Weights of a small transformer language model.
Size: width 384, 3 heads of 128 (1 for keys and values), 24.1M parameters.
Each number is 128 + 24 x the weight over its row's rms, rounded and kept within 0 to 255. Layers, rows and columns count from 0. Numbers have three digits each. The size before them is the row's rms in percent of the matrix's.

# gate: layer 6 MLP gate, 1024x384, rms 0.0931, rows 589-610, columns 0-95
# up: layer 6 MLP up, 1024x384, rms 0.0967, rows 589-609, columns 0-95
# down: layer 6 MLP down (transposed), 1024x384, rms 0.184, rows 589-609, columns 0-95
gate589 109:080138109089086166137126141161131113108118081089082158128071182109122169119109097137157136136146125130167112145162143115145119150148074164121126136120124144108129148132087138121171155153121084193116107137156137173108143123072143113096159061140101140153174119130140159121135148109144172141
up589 104:153113108129052155148116168141158148129145140136101097115153138107146148101120149135164130162140160085094091136146147083107142118123101140121151112141114134124154126122086183145130129161128139126141113095127156093131124155107143147115122168101129127108161115138131119138137099119125173094
down589 099:119151154138090155082143088167150131172125165158123136167143172154086125138138111105161136165148115118116088132120143123100140147129153127096127127171166163124185105133119083121167119128173111127076130169190144132165117113149137121117143162115127170109124094120127113131147123115134112126
gate590 099:169113105144146105101069151141186124141111103125114150178149117062117136095097147100150107072143080132126125105118144120162152146167094102150087104106091117127088084166124120110102094107096176125149130121129117135108132124186138106108136133146112111066129140165100140142119103128166116138
up590 099:120126138120120098082111085141157109146125150094103118151107127138097128146125107150136139084071148176118133139154108113127127137137121108105118101129123118156137119130154143138099132108149091132150168164084162090144142118097171107117121140144120135092126145132150129109133113129160144162
down590 099:094166104125149132144129133141108152135129105109118167155164162233121140136113116157171168135095117125148169142116121110122161121130145137114137136101136107085114144186135107120136086121094108173138137157123105118144133126150129149117140107139137105154145127109102148102142105142142156151
gate591 102:112150100162137147114098115145132126110106134134078132156101097125115106113142117103139102163122142088141141121132132146111185114153083110140137136090185171117124090130113097117108174121105148075120114099149190136175123123114144120144167139165149144104109126155167139117097122146123167166
up591 100:134127149099133116174118165139079128142172128127111128149124145159101146093119108130143145132097106120122125157165110101121114097125154143096100101124118132177166096166127134197109117140113118156106149125168171125130158107112097139138149110115106139126183119127077140142114100164142112130
down591 107:167140160122141103147129087091121125131127134138135112110136134130129099086125152145143171089160123153140118117169103104116079133170143137143137095137092128132078117152149138179181116156114095157120148143145159142088159105115117122132126103166134122155142160092116108134136137104152091138
gate592 098:137107107092130095097150142136162135138106124143102118137111146134156126156130136128151150124168138123088120146139126093109119106109129133104150196166116153102126143105111129163101136106123118144123170118140109143128170098129139147171131147072153155115116135122128129154126090132172184152
up592 106:151100125169137086162160169097113117074123135135127133106171115169161149115107086134122087170166119083105136147134067143126137073164152129107142146078093155116110086139146140110156119083140155132132103112129137111145094142167117107151110116130090167157128118134143090132120123133112113117
down592 107:120118136115076104105156111140081147121149129162150122106142111149130094147134123158132084171155141142112116165157132152166133178104146131111134094130129145110118177143154135143132122137161136113175083153164111140126104108123123116139145090154098092102116109143106101168103140106137144120
gate593 095:089129122134166141140146157121126138120110133127130096103169129108137148128150147122151107123115085139116177143085093137164111105142129121128090112128132118097103093114100131143098154142126149142111075163083119139112138157103105168102109115105105142100095133129106168116135113140175112147
up593 095:090137074136167111117160119123119172131149102110100110114175129122138173139117083145092186128121166129079125192111105119141131180143098114089138136130156164145135107100127080142159134127107104113120128084130120135090121097122091117143173148157111126106084138065136116092141150143141081140
down593 097:154130114185142167161120126148152146131131136111139159134148104146122136145143105142045119136168132135105154123115125138117150123146122109120139127085116132160117151151161105141163115139106081162131101146109160151073091149173141135129174128085137140081201131110139134156143185107166141105
gate594 101:136136095188123139101129127114137141136127149148113100126168143153134118145144119108150122089139081163198135132081129082164169122163112111114119124167115163111131109142182118110148124141145111144139110163115136149128157117146109120162162138155120131112127086154149108099167090142140147136
up594 096:114165125114077128102151114100122116179117098118114116126060145152118130145152122110161108133136107168126166141177108100104152125125098120175147149119102095129079113137096103124125151141096143135094095122145145128127166121068121109094113136130133125116116086119144177148153153144128128084
down594 101:127111191105124147128119164088135122132092091107177120163092103103127134151126152122144105157116143113115161098126139128109101129114140133100157123106137122104117163112122132103118137102068147093148095147135105084169101175111161131113082166146107117104140144152103127122121134134135136177
gate595 105:095127112133120132105132111080119163125118139136131095149086134146089150125111117141160141084126104181121140092113145098130132193103153148098125107111107150082133117121143120099160141083118128145110098114108146132101095110148146149133139139091160111092121120144101132145124152146129126142
up595 102:145124133137160148113098170093149113098122128139125131096115108104140094136150159167147135107149087129132141109130138108163127116119127128126139148145114169183121122112133129142104163124113138071153095147102149188125161132175178120100135146098131095172102100145109130184102107137141107117
down595 093:148139165110102129161127109082105131133096129132105129128129158141169126120116168163151088131184159136118153131141088088125153166117153186103166164131139116100097161117112123107122129115124115131096140100123062142084129148103096082126093067090123095107101093128142113110145094133130198126
gate596 101:127119094162083129125133104114130127088158139138172134160135130167151094176117119131148134136078113145163139141137149172120118110117136126114117100128148122135101123154126118162103123104093152139124139139137114157087112103133124110170098165135149148122121127105138123168128100120113146116
up596 094:095119149090114129105112120183137135142135152137141137097121116109138156131124111137126166090140104145124150135147110136088111103131114143108127083124088122128142163169091158165097168133156146109131097090128126115117125177158133112162120110120168145176062105079152112168175142131137087169
down596 094:128119117123114082100102119114164152069165132125086116183114133148174134139129110198100109139180105142130158127131142145155155125107129131135095120151120128103147135127129108154085128125169120138091109172132139129131115086127185136155174126101125133167152116126122084136137118089120137080
gate597 095:118141121116172126127107120111157142108089104105125132138122118133105114116143143154130127137149117153132143120138171127091072141096137101085149091203100121132125157153162066164133125165141133125118173143110115131151151119142140128121137159124142124116152128139129084166144114132163144128
up597 093:130121158187077138155120145171107157130102185147169136118118106144147097129098129131121117130112126127135121129117133133160129119144111123156158101113177104094102090129129104093105097074109143148100161129148140102139159143103086151156139117155139130134123119125168110147075128112085129150
down597 090:089134111155150151127152129118159148142120131121151128109105125130105115123113102107138185122155135115085099139147127077102120133130146097133151131114143101147109116101116142115140145144132141149121134139089130126168140134142128132131181117176112106109134159103104093177159119141122177128
gate598 099:104104115116115148092138136087125089119126174120122155127181147152091117120137141139089114145148135103141104151138119124126139094134108118076137142130135177118140144135114174110153149149096141117119099155118160140153142092157145169122155126123137102138158170156096171118110147161137134156
up598 098:106181110118125145164102119150125101137120096131093111150155105146109092148149132121130152123137093126111110131147094121145092163109166113105098114106174104168133171155152143143146182099141086143114148142106121131156077177105129129122179143138102149118113093096155098150146082103117117113
down598 094:114125098092155132145126192145143122121118145130088143136081133099094125126122128116120163111117129133121126117130109104143136102108138129136151124094130111146145170134082166144087114107121116144135112132149130146153131129151153106122102084129119122103116133099133088097105085154125101129
gate599 097:144107120156145130142078115134139128097142167146146174131166125144118107161133105140121158098106106133128102116121126116145109154113093146149114133088083126127125121127105104126128116121165140091137094163140111090195138139116112130154103132123122178092096120150114112144111122090163159118
up599 101:141185097063121155150123118139102110092120100107109109111080128089117116138201106129134111083106164112110142126153111132137129120139159151110132142129082092118145103106116148147177128148145107147142108104134121134104140144143118123139140100147075142163169124180133112143124164118154132121
down599 101:148136117105176149130124127132157148126101149160115104117106170119134160124142131124071148094116152154161127132151126115193100130147145145122128162143155168153166110114101147158172126123129139162095153132155127147102151118122083114124117124091109142142101149161127116185103109084112120081
gate600 100:120142121130133151109141092113106142128080081113145146157165142111109157136161152152119142135117105156145118121155059120164149118164137075108134132163121125098145163136121136135131124084158095131152142115108135132150122144129130163156095154096083092125122094130166158138145136172106107158
up600 100:142123128112132136066145171108086169165121098126121113146127113156154132129132115072086123158164110151173139150082132164101155090162137139089151162105146148128153141144134121137120148100058149104118116122119130114128118085088123154086062125117138116091121171107115130155114109101107144133
down600 099:140124111136112154119152156075125147149080112129153131128105101134139100105122146138118144108112131159167150115156154116106120115154111144121137123092152157108149108155098106177113165074106135101138125151119114108147140108127161117098116169117113170100135138158121130162129132117122119157
gate601 103:096144091118144103097125077121149157155162116147102084144102132099112182118129138107126174116092137144087131067150111118124099139067116102145151109119167100125142114107160143147168188142136118102143087158160113110087137115119146121128095105111129159135136136116139108149113103127154159128
up601 099:127124088117123093153117092176151127148169122151154136165104127133131102136167147120134157141095115119111135118099156085133131115146110078117118111094118142113145168086096112155106138081103123141112112123113106156146117147110113128150150069122105095128127107141124154121093133133135103115
down601 096:209127123133122113120129139047103145123103147121130116089133123159158126101100164107116100126135130109106094120112137075149133108130112140142117136143114186133155152134081103107121156122146141131118076098158115140120091130149100098127125112151111168146154103119147147147171149141103173094
gate602 102:130127097132098135124119145129138163131112105135141142149122107088115108132109100142173178132119119144084091150082135159091141155104096115083146137129154129118118111121144126110085152087105128147133171074131126124093101117068131086127146104175125146116121142112112141133147085103119113125
up602 102:106145119106168147123155095149093128137167190119126136139168107150102135127176091158165124165125136178143096122132148194124088175136085066125125143135116113151098144155148093101137119158156112142134130081119078084125123169156137151114099135124127154134117136117105141108167107141112132139
down602 104:082149138122162110084139126107136108136105119116156165171137128144131117143098169090121124134108168140111110117082141148092171118111103132175136144143127098114130138129144164119128110149104108106114134106107119115127120114110126154042124153180144177195121140112111113104111124142111159119
gate603 102:132107127093111159109097081152144152142085121090073150135175123124143139113157152083131112141154157092115094123130106121106117134130106099120108115101179121116111165086113097087097118146119111123186119138114147103122097140150118128178156113110109132101135100086124108144124099132112117146
up603 100:126103153163124094122121145117095114124126128116199130120103116179134105114091125121154149105115144140144189114181104114146142122109150125096134156154070107155118093168135162182152119159173141131121122123105166143126178108147140146107066092212104079124141174156174140154118127162111129144
down603 100:172096141132148121149091151155149093171105178132147128139105073167142131134130173116120115088091097108099140096160139101126138090106134152101181120119166146148136137105124150135127161147119155148103137169139132121101175098149132132143175091091118079143142099143149131154107155127082184173
gate604 100:134164120134118109136090172092101149134158124103101152110108102150140162120139161147148131118126117109157069099111135146164103117108084111089119145118122110101104137164161085141135099133117104119111105103099142125102132162132127137148131170138172175123128087102116085108126139167102126148
up604 100:116089147094131110070145150097161125135115161187121118072113120096113164133102112122152097136130117126122113147108092125104101149108091131091151124118109112120142164161132126130108102152140095159119135163133129159178107156164161096146140135101160109089095129125091094139081156134106165139
down604 098:132135138118101106119129143187141141152108109148127131104144132133101101126110116115145135142090117102153119177133121101155129107142113152108117124133088115145121187125114111146154084156104131113120131090068139150138137119140119143125120085159172108115114153168120136123156125113129087143
gate605 105:154168172139117161106121136148141106111120116104152104122140124172145104122120143138132154144134143127100118095134123082162141100081118156143093105108172143107132115129144125113120155138065126107127124159159128135131125128112114120150105185163154135101133154130152138114108141117132128167
up605 099:153156081129115143161128107129117191181104129111165140132141101132142115151103150147159103094107140127116120154116106077151147101131168121148166152148151168128095151126111139115080126166140138174083106130129115118079164118121103109130143108104144143122125135115136133108101116151106121129
down605 099:146132094135128104133117155125114140128102133114159125085143113143135114175108165111079111102146153117118094135181134107144121169102137122145082144161160123110166136133125144137108114136118144143111122147137148131145151159108156120087106145097113158122104134141142112130142108157144139134
gate606 101:145116096120159113114115138156125122081122171167154135126129177110128131125152116117073137085112131066159145142135145097103105135147129143081163118113137135133160137139141136120124170139137127145138118132087127140154120150166123123115163133114133143125166048142114106158089128144105128136
up606 105:115110097184102156152120160123125093137169123084147117190113134134158120126133142148178101120127158176114156097117161135142147093088145135115126145133127134095122109121159105072144146112158123089116138135081159095138138104122151144143131131097134141172083121174134175157187134140128107122
down606 109:131138135168109170120144152118138130152170092135134105145109101173158129138149098106145079158139133190117145069142152157088117100125125112137145142075110113095129107142150105136119131122145121123155109110140158104140131101137159116135085153110126147166097133120106148168115128133156109146
gate607 103:126131094140105120127072122111154090087141093131136162138169100142097142101153142192146106127148144131143122084125139090107121099132101110142094158122123122166136129129097133166100133165105148105167097150148101115107118107137136141134159119121109123109123133139104136149133114175110190129
up607 103:125147143136111129124108091133181110101114112123117113128143151154136104137101146133117136125128094131112106117138138138148115156098098129133105175149139122126109142089158153147106104111140107154096133093197141118130144119134123158064126133144129105113161142156117127114134135069130155162
down607 099:081145132169117097134160142138163114133159123117135120111120105148181143120138188106140110127101116113112132167162114089106153117156117133101102132152085095081142135121128112063125072100142098124155103124155161147159153132106115112080136150099140133068189114142094139140123110156143141096
gate608 098:125121154151179089109122130145126117147162161125154095142108126130111075098102168141143089178105152134129142086108098112110119143139100108133141101117119173105121135139148119159124112102152093100156157102171085132129154096152133130096104119130126130098129136134170133093138120153135126105
up608 092:111089113156143113140146181127212101136148130120104089133112128135131173150092123114150125124160111129127112098145125115140098119126120174138141148148088136120119149111133157109107111145152103116120147126125079123147146168136093151102137090133127103119081133135116072124091142142125121155
down608 100:125112182118098120099160111091112113118137113084095122134117131107150154123137104088108143199116132100101165139116137149153133147131129102134171150167107136111135124150131103100131127119099148167105114130053148099160121140136115070107149114141169129086105115152107126113071155154157155104
gate609 092:120103152162117171111137164135163163149142134147159192125141118105124115107123091129148171140113111119116105140152145151125173141101121128115144107125157146107145155146174164138159162100121130154124136178145096103112145107130151127110129188135121145148140127105118126116103146178139081120
up609 097:160155131141101137106141141134096085120127163104073126180093112162137121131140101135155138179126118127145103142095131097145165132123121138123119116108149089141103086152165132153112154135091108097090176121105146165150090077130120106178124091088132104163149108088156121104125145146094153132
down609 094:107109144155141166089116134123149094143118151138123097156117187117119141134133056153185129123135068105124133123097120098140115118137115117128125093131097097087134117130076106171148141141076112148114146114098145133116108107147140132170148114149113172144114143135139146138126167128144182153
gate610 094:115099105108136165136127095085079124151105133142142149143173108169125075124104142173157177120161114107122135171115129131108145127203131123131104116148097123090138185144139089126113132118120125102113156126174115175129126121116202122113172132122103108160126164148150108142113113074130160118